config.toml
d_model = 256
head_dim = 64
positions = "rope"
extras = ["some layers without attention", "local attention windows", "shifted keys", "gated attention", "exclusive self-attention", "capped logits"]
init_std_qkv = 0.0305
init_std_up = 0.0305
init_std_down = 0.00291
lr = 0.0205
beta1 = 0.9
decay_fraction = 0.876
decay_shape = "linear"
batch_tokens = 65536
seq_len = 512
Each number is 128 + 32 x the weight over its row's rms, rounded and kept within 0 to 255. Layers, rows and columns count from 0. The size above them is the row's rms in percent of the matrix's.

# layer 16 attention value, 512x256, rms 0.295, rows 446-447, columns 0-127
size [ 91  89]
[[194 179 148 118 128 153 140  88 125 160 121  76 149 187 116 168 134 107 117 163 183 125 175 133 136 147  89 127 114 124 135 143 126 150 130 133 111 128 201  61 152 107 106  73 169  94  99 196 121 104 118 120  67 138 116 147 136 112 168 146 131 162 101 115 167 169 137 155  80 130 145  82 143 138 151 111 139 104 153  99 146  80 156 122 114  95 138  80 148 126 177 114  73  91 107 143  99 130 129 140 118 129 159 110 127  51 145 191 115  98 127 157 117 124 166 115  43 109 178 158  83  95 151 167 137 197 150 146]
 [145 124 158 116 158 126 138 149  82 107 101 123 116  70 134 164 127 138 137  99 123  78 111 119 126 114 124 116 173 145 179 122 107 138 216 163  78 112 143 120 132 158 124 127 148 119 175 140 151 128 129 117  58 121 131 162 163 145 120 191 170 106 122 115  99 130 140  90 131 146 122 148  81  65  98 172 142 193 167 126 134  86 142  64 130 106 145 151 137 107  82 116  56 156  97 126 143 135  99 154 177 175 117 146  79 142  66 124 117 131 166 135  81 139 138 123  36  78 179 100 226 123  38  72 141 107 122 131]]
# layer 16 attention output (transposed), 512x256, rms 0.478, rows 446-447, columns 0-127
size [ 92 100]
[[145 113 113 131 139  61 133 192 177 184 150  71 139 134 132  84 127  89 104  96 134  92 131 133 141 114 105  48 118 129  99 122 127 155  85 117  80 118 130 123 153  62 123  96 155 149  93  79 111 147 132 117 140 104 189 111 165 145 164 161 102 146 149  97 136 181 172 132 111 158 110 125 151 180 151 130 124  81 143  78 103 141 131 139  79 137 119 125 176 143 183 129 174 145 150 191 147 171 166 137 156 118  92 102 152 103 152 184 173 118 110 158 121  87  82 139 164 131  80 146 191 144 130  70 163 113  89 120]
 [171 111 175 102 139 169 198 110  89 132 121 115 124 126 123 143 130 124 113 130 138 144 144  68 143 157 153 120 145 118 155 128 105 125 134 165 142 167 128 122  90 138 138 109 145 101 172 144  96 114 143 136 143 113 100 132 168  61  76  48 183 142 126 124 187 147 190 119 108 132 140 114 101 142 163 135 180 162 104 123 120 171 130  83 149 210 174 138 106 124 187 108  85 106 135 125 145 151 132 148 145  81  72 126 114  76 165 140 138 141 140  62 157 139  78 204 124  82 113 173 141 170 142 111 116 150 101 129]]
# layer 16 attention query, 512x256, rms 0.205, rows 448-458, columns 0-127
size [ 65  74 103 110 142 113 104  97  89  85  82]
[[155  76 106 101 126 195 134 120  98 105 135  94 111 124 124 113 109  87 112 138  94 121  48  75  98 161 121 113 112 186 121 163  92 116 125  95 160 160 106 119 160 170 170 136  99 116 141 127 158 118 106 110 131 179 144 134  30 119 138 125 138 149 165  70  75 100 162 139 128 129 110 110  89 105 151 125  94 130 137 137 162 108 113 156 101  85 170 126 130  82  89 119 113 159 132 124 110  83 109  25 127 118 160 122  83 124 115  84  55 125 182 127 114 160 134 107 100 178  77 130 145 155 170 149 128 121  79 117]
 [130 108 130 101 136 120 208 163 144 142 124 157 167 131 161 175 130 156 117  70  88 111 192  92  97 109 189 207 103 143 137 148 171  92 109 167 138 160 222  90 124 186 101 186 108 128 131 106 117  99 174 141 100 145 127 175 108  93 104 105 145 116 169  95 131  92 160 123 101 119  60  91 100 190 106  84  95 147 152 107 121 160  99 178 135 163 159  66  70 141  82  91 125  87 161 162  89 155 126 111 153 142 133 129 105 155 149 132 161  99 136 105 132 138 114 135 105  81 131 112 127 112  84 171 139 110 165 168]
 [136 145 120  80 121  87 116 142 130 189 121 161 115  87 185 125 144 128  85  87 131  87 138 122  85 136  56 176 167 114 155 109 144 125 109 164  91 197 150 146 126 127 159 160 130 126  99  91 118 136 131 173  48 135 141 150 136 115 140 130  82 121 134 131  76 137  92 136  81 121 138 136  56 128 175 118 129 155 145  52 146 197 133 155 145  96 163 110  67 146 103  65 133 147 161 139  55 107 123  72 133  91 140  92 104 153 140 137 149 131 180 162 116 136 111 175 119 116  76 149  98 112 159 211  85 184 103 111]
 [154 170 174 123 110 108 137 149  99 113  93 121 148  60 148 111 116 151 100  70 119 143 156 124 107 127 106 178 109  92  75 177 154 122 170 149  97 187 114 136 159  99 192 110 170 101  74 122 137 115 143 102 118  82 147 154 167 144 123  96 107 105 193 127 160 102 110 144 124 142 163  51 101 135 124 125 111 111 182  75 149 155 176 152 176 144 169 158  85 123  85 127  89 112 110 123 174 136 142 143 186 119 149  96 115 155 111 134 153  97 172 136 121 171 166 113 124  92 116 224 162 135  86 148  81 161 118 152]
 [ 92 215  86  99 132 100  90 129 147  79 163 121 125 121 146 109 161  77 111 167 183 136 111 126 157 107 176 124 120 111 129 140 124 108 101  77 173 114 137 131 136 129 153 100 160 138 205 112 172  93 137 111 163  74 160  99 157 154 104 134 165  88  64 125 101 109 128 149 177 106 157 163 174  84 178 128 146  83 158 172 156 118 180 118 123 116  74 240 125 138 115  81 131 173 135 123 107 110 127 151 148 141 189 126 150 152 147  83 135 160  78 127 132 159 137  30 103 113  96  99  94 128 151 112 137 152 116 117]
 [126 132  89 156 108  75  65 132 120  83 139 182 167 117 142 144 149 169 123 181 141 114 127  70 143 150 141 125 128 160 136 144 157 130 121  91 159 132 101 121 174 107  71 156 171 198 124 105 161  73 132 129 123 193 141  89 103 156 115 161 129 120  99  76  82  85  87 112 139 168 170 215  97 146 169 130 147 200 163 121 112 137  91 141 151 143  75  67 142 182 166 134 141 142 178 109 155 129  92  67 167 152 126 116  81 180 116 120 144 176 148 110 211  94 126 122 147 129 169  85 124 142 136 145 112  96 102 125]
 [122 132  76 108 103 116 133 149 137 161  92 119 159  97 118  57  67 138 145 160 138 166 162 159  97 127 102 166  83  78 168 131  76  96 113 149 144 204 117 184  79 104 107 101 131 136 166 142 153 119 155 138 139 146 123 126  80  78 111 121 151  88 136 123 124  97  86 126 104 170 140 150  85 166 129 173 100  64 118 142  97 137 119  90 122 114 140 155 106 153 117 112 137  90 181 160  97 189 102  96 120 143 151 132  46 221 172 115 205 141 136 163 189 126  90 160 127 155 164  72 131 129 118 166 128 100 105 113]
 [ 93 100  56 113 141 125 103 131 119 101 130 209 199  95  87 129 134 165 128 177 100 166 181  97 124 119 166 195 120 127 142 134 140 191 142  97 119 144  74  79 156 135 115 170 116 122 138 151 137 111 136 153 152 123 108 123  97 123 119 128 183 156 112  94 121 140  96  69  56 128 130 115 108 146 104 170 156 154 122  95 124 104  81 179 117  97  88 103 111 123 152 160 193  87 138 129 175 118  98 177 148 127 115 167 117 152  57 170 128 106 103 139 141 132  82 197 187 171 125 134  84 134 118 135  99 111  80 144]
 [135  72 146 147 165  88 116 119 172  78 113 164 189 205  77 127 144 125 121 148 103 114  94  88 110  66 157 136 137 156 150  68 185 138 135 118  96 111  99 124 161 185 116 132 129 144 108 117 173 138 142  86 157 151 127 136 118 133 212 112 148 114 136  99 116 125 111 161 136 120 124 140 110 125  96 182 120 171 125 125  62 112 123  84  94 165 171 133 119 135 135 129 116 143 133 147  95  88  91 139 165 116 102 116 152 124  93 131 149 143 170 154 172 139 154  91 125  69  95 177  91 139 123  82 123 182 132 133]
 [152  53 102  83 112  97 133 144 160 144 139 144 142 119  99 174 106 167 141 168 195  86  88  92 161 128 197 153  98  79 154 102 125 149 101  70 145 120 121 100 129 109 115 139 147 155 146  91 170 122 164 195 137 111 148 120 127  72  97  46  87 134 120  92 155 160 139 178 116 164 162 163  91 125 131 130 145 132 158 101  92 115  91 139 126 149 133 106 114 108 115 174 102 148 207  99 130 136  90 100 142  96 151 116 132 150 109  91 143 195 109 155  99 188 106 125 128  95 100 141 108 118 109 143 112 173 127 137]
 [ 58  71 143 161 111  78 112  80  98 197 126 147 161 169 101 118 122 142  83 117 125 146  51 162 143  90 122 109  93 172 182 114 101 118 127 141 140  59 211 171 138 119 176  94 112 127 133 108  92  91 109 126 117 119 174  86 130 157 149 162  82 101 120  56 136 126 150 153 121 128 137  60 120  95 142 142  96 130 123 128 135  90 133 180  83 131 126  62 174 150 118 157  98 107 118  76 134 180 147 205  92  54 124 162 185 119 133 158 118 114 120 154  83 139 163 125 132  89 170 193 184 187 137 131 153 148 148 105]]
# layer 16 attention key, 512x256, rms 0.209, rows 448-457, columns 0-127
size [ 62  76  97  94 142 108  98  94  88  80]
[[187  88 210 103 140 120 166 124  50 164 103 170 104 134 151 123 114 103 136 159 105 156  79  64 118 162  86  81 165 219 165 119  87  96  81  98 139 120 139 124 140 129 124 139  61 159 134  55 169 150 131 157  91 116 161 122  98 131 152 145 123  78 161 107 149  91 143 144 131 139 154 110  87  71 163 186 104  69 170 134  85 130 133 120 131 151 157 149 147  69 140 138 119 153 165 115 140 106 195 132 116 128 159 151  93 117 153  94 111 190 171  92  69 155 134 140  74 119 176  39 140 132 157 126 150 131 111  92]
 [143 160 130 133  97 102 131 135 154 100 114 206 179 152 103 202 116 138 151 146 163 110 153 141 133 101 153 168 129 114  38 119 151 131  81  89 110 130 211 122 117 173  87 176 135 155 177 112 101  32 180 166 116  81  87 175 102 118  95 145  71 104 142 149 150 139 113 138 106 113  86 136 142  87 113  55  85 116  78 110  98 127 111 145 171 188 113 130 120 172 127 131 115 119  87 136 172 144 129 117 157 147 162  86 137 145 192 134 186 158 111 128 101 171 113 112 149 138 139  99  80 105  88 137 146 103 155 145]
 [129 165 147 148  28 133 165 113 139 101  79 191  67 123 122 161  79  96 122 126 150 135 161 112 184 136 163 141 155 138 131 182 128 143 113  67 118 122 175 138 124 105  93 142  88 153 121 123 141  76 181 155 101 120  91 142 148 140 147 212 114  94 165 141 117 126 186 149  79 103 186  98 121 102 139 142  81  79 156  97 118 119 103 126  58 132 182 182 112 173 105 124 139 124 178 126 180 158 144 113 158 121 140 128 138 143 164 139 145 163 175 146 161 172  80 139 142  85 119  85 103 146 125 168 130 129  59 119]
 [111  81 159 150 111 107 174  87 178  89 103 135 154 101 148 137 154 124 101 165 116 133 112 172  52  88 122 179  46  86 170 127  84 162 166 110 169 183 117 110 133 153 178 155 106 142 142  99  76 192 113  90 140 132 155 167 129 128 158 197 154 137 151 111 152 118  88  92 119 180 125  28  90 101  70 131 148 162 132 109 110  69 137 120 122 107 128  95 164  63 197 144  95 143 161  93  74 139 123 139 142 137 117  77 111 148 133 162 131 128 171 180  84 125 205 141 141  99 105  71 128 172 129 146 127  87 125 127]
 [107 155  88 123 174  80 108 184 115 115 155  81  73 141 151 100 162 153 194 135 119 119   4 132 111 115  75 119 152 101 141  79  87  84  94 159 157 150  95 133 156 132 128 161 159  84 139 140 166 162 101  85 154 127 151 134 155 110 125 100 169 133  77 138  99 180  97 108 181  67 116 160 162 160 115 152 165 161 123 172 171 114 152 100 147  96  72 117 128  75 175 110 164 116 106 202  83 130 119 137  63 155 160 167 127  85  67 152  70 100 122  98 117 134 146 115 132 134 149 116 134 102 134 107 150  99 108 104]
 [123 135 133 134 162  42 134 133 122 108 120 183 162 124 150 113 137 128 127 144 132  98 160 137  84 150 128 150 191 155 136  97 126 110  90 112 125  93 157 120 113  97 108  96 171 151 168  95 173  87  99 163 111 118 107 101  75 138 103 171  70  65 120 160  99 104 123 117 111 101 148 196 129 101 180  44 127 121 202  72 119 245 110 167 159 163 111  84 100 175 111 175 162 129 182 175 162 156  71  77  92 158 144 160 124  68 126  65 109 155  85 131 120 100 101 132 116 129 175  60 100 136 109  74 119 128  65 161]
 [141 122  96 133 168  53 165  96 150 133  68 166 122 119 153  36 104 154  98 156  84 107 124 110 100 160 102 193  87 114 175 127  99 103  67 183  60 166 136 162  74 111 157 127  86 113 153  85 152 143  92 118  90 136  93 139 125  88  95 170 152 102 175 111 134 101 131 116 190 189 150 116 125 107 129 140 101 121 100 114 112 191 113 129 102 102 150  92 140 104 149  68 187 123 112 140 165 133  97 138  97 129 145 125  93 185 111 117 146 109 104 147 136 109 138 160 112 158 157  87  84 182  82  83 169 103 106 172]
 [148 120 129 127 139  57 100 165 153 177  47 146 175 135 138  85 122 152 152 153 125 108 137 149 126 118 132 173 175 124  87 110 119 152 131 140 107 123 128  56 151 136 174 131  70 107 153 128  83 123 134 136 121  78  68 113 125 181  82  74 103 115 117  80 164 152 127 136  88 100 176 115 101 120 113 143 131 123 111 117 129 135 138 153 127  87 137  92 103 109 122 143 174 108 126 117 200  98 124 130 124 139 143  99 137 138  92 117 119 135 135 200 116 105 112 154 115 178 151 116  30  99 153  67  95 144  89 144]
 [137 136 166 108 158 118 184  90 115  94  87 179 180 122  95 146 167  59  59 154  91 134  72 158 125 135 127 173 115 176 134 128 168 161 105 104 156  85 114 177 117 110 107 131 123 141  96 121 106 107 113 104 134  93 127 111 121  80 158 172  87 156 124 124  74 109 128  89  51 100  78 112 151  77 184 108 135 138 133 157  80 136 135 120  95 124 154  89  54 231 113 144 119  98 116 167 199 108 145 106 142 139 153 101 133 168 181  81 128 172 116 183 177 150  93  98 155  97  96 149  79 133 118  96 140 165 118 123]
 [137 111  62 130 119 116 103 184 142 166 158 117 136 158 167 122 157 164 161  98 157 128 123  86  93 154 141 186 123 126 152  60 118 104 136 115 153 127 128 129  91  68 134 113 158 123 139  76 173 152 140 155 102 123 116 140 126 168 120  44 122 152 116 109 157 115 116  59 133 163  51 113 123 109 161 122 111 183 152 142  98  68 114  97 137 199  87  82 116 129 116 159  97 138 147 124  98 188 140 151  93 102 192 151 147 172  96 195 124 188  89 167  97 130 125 151 116  85 127 102 106 124 126 192 130 182 183 125]]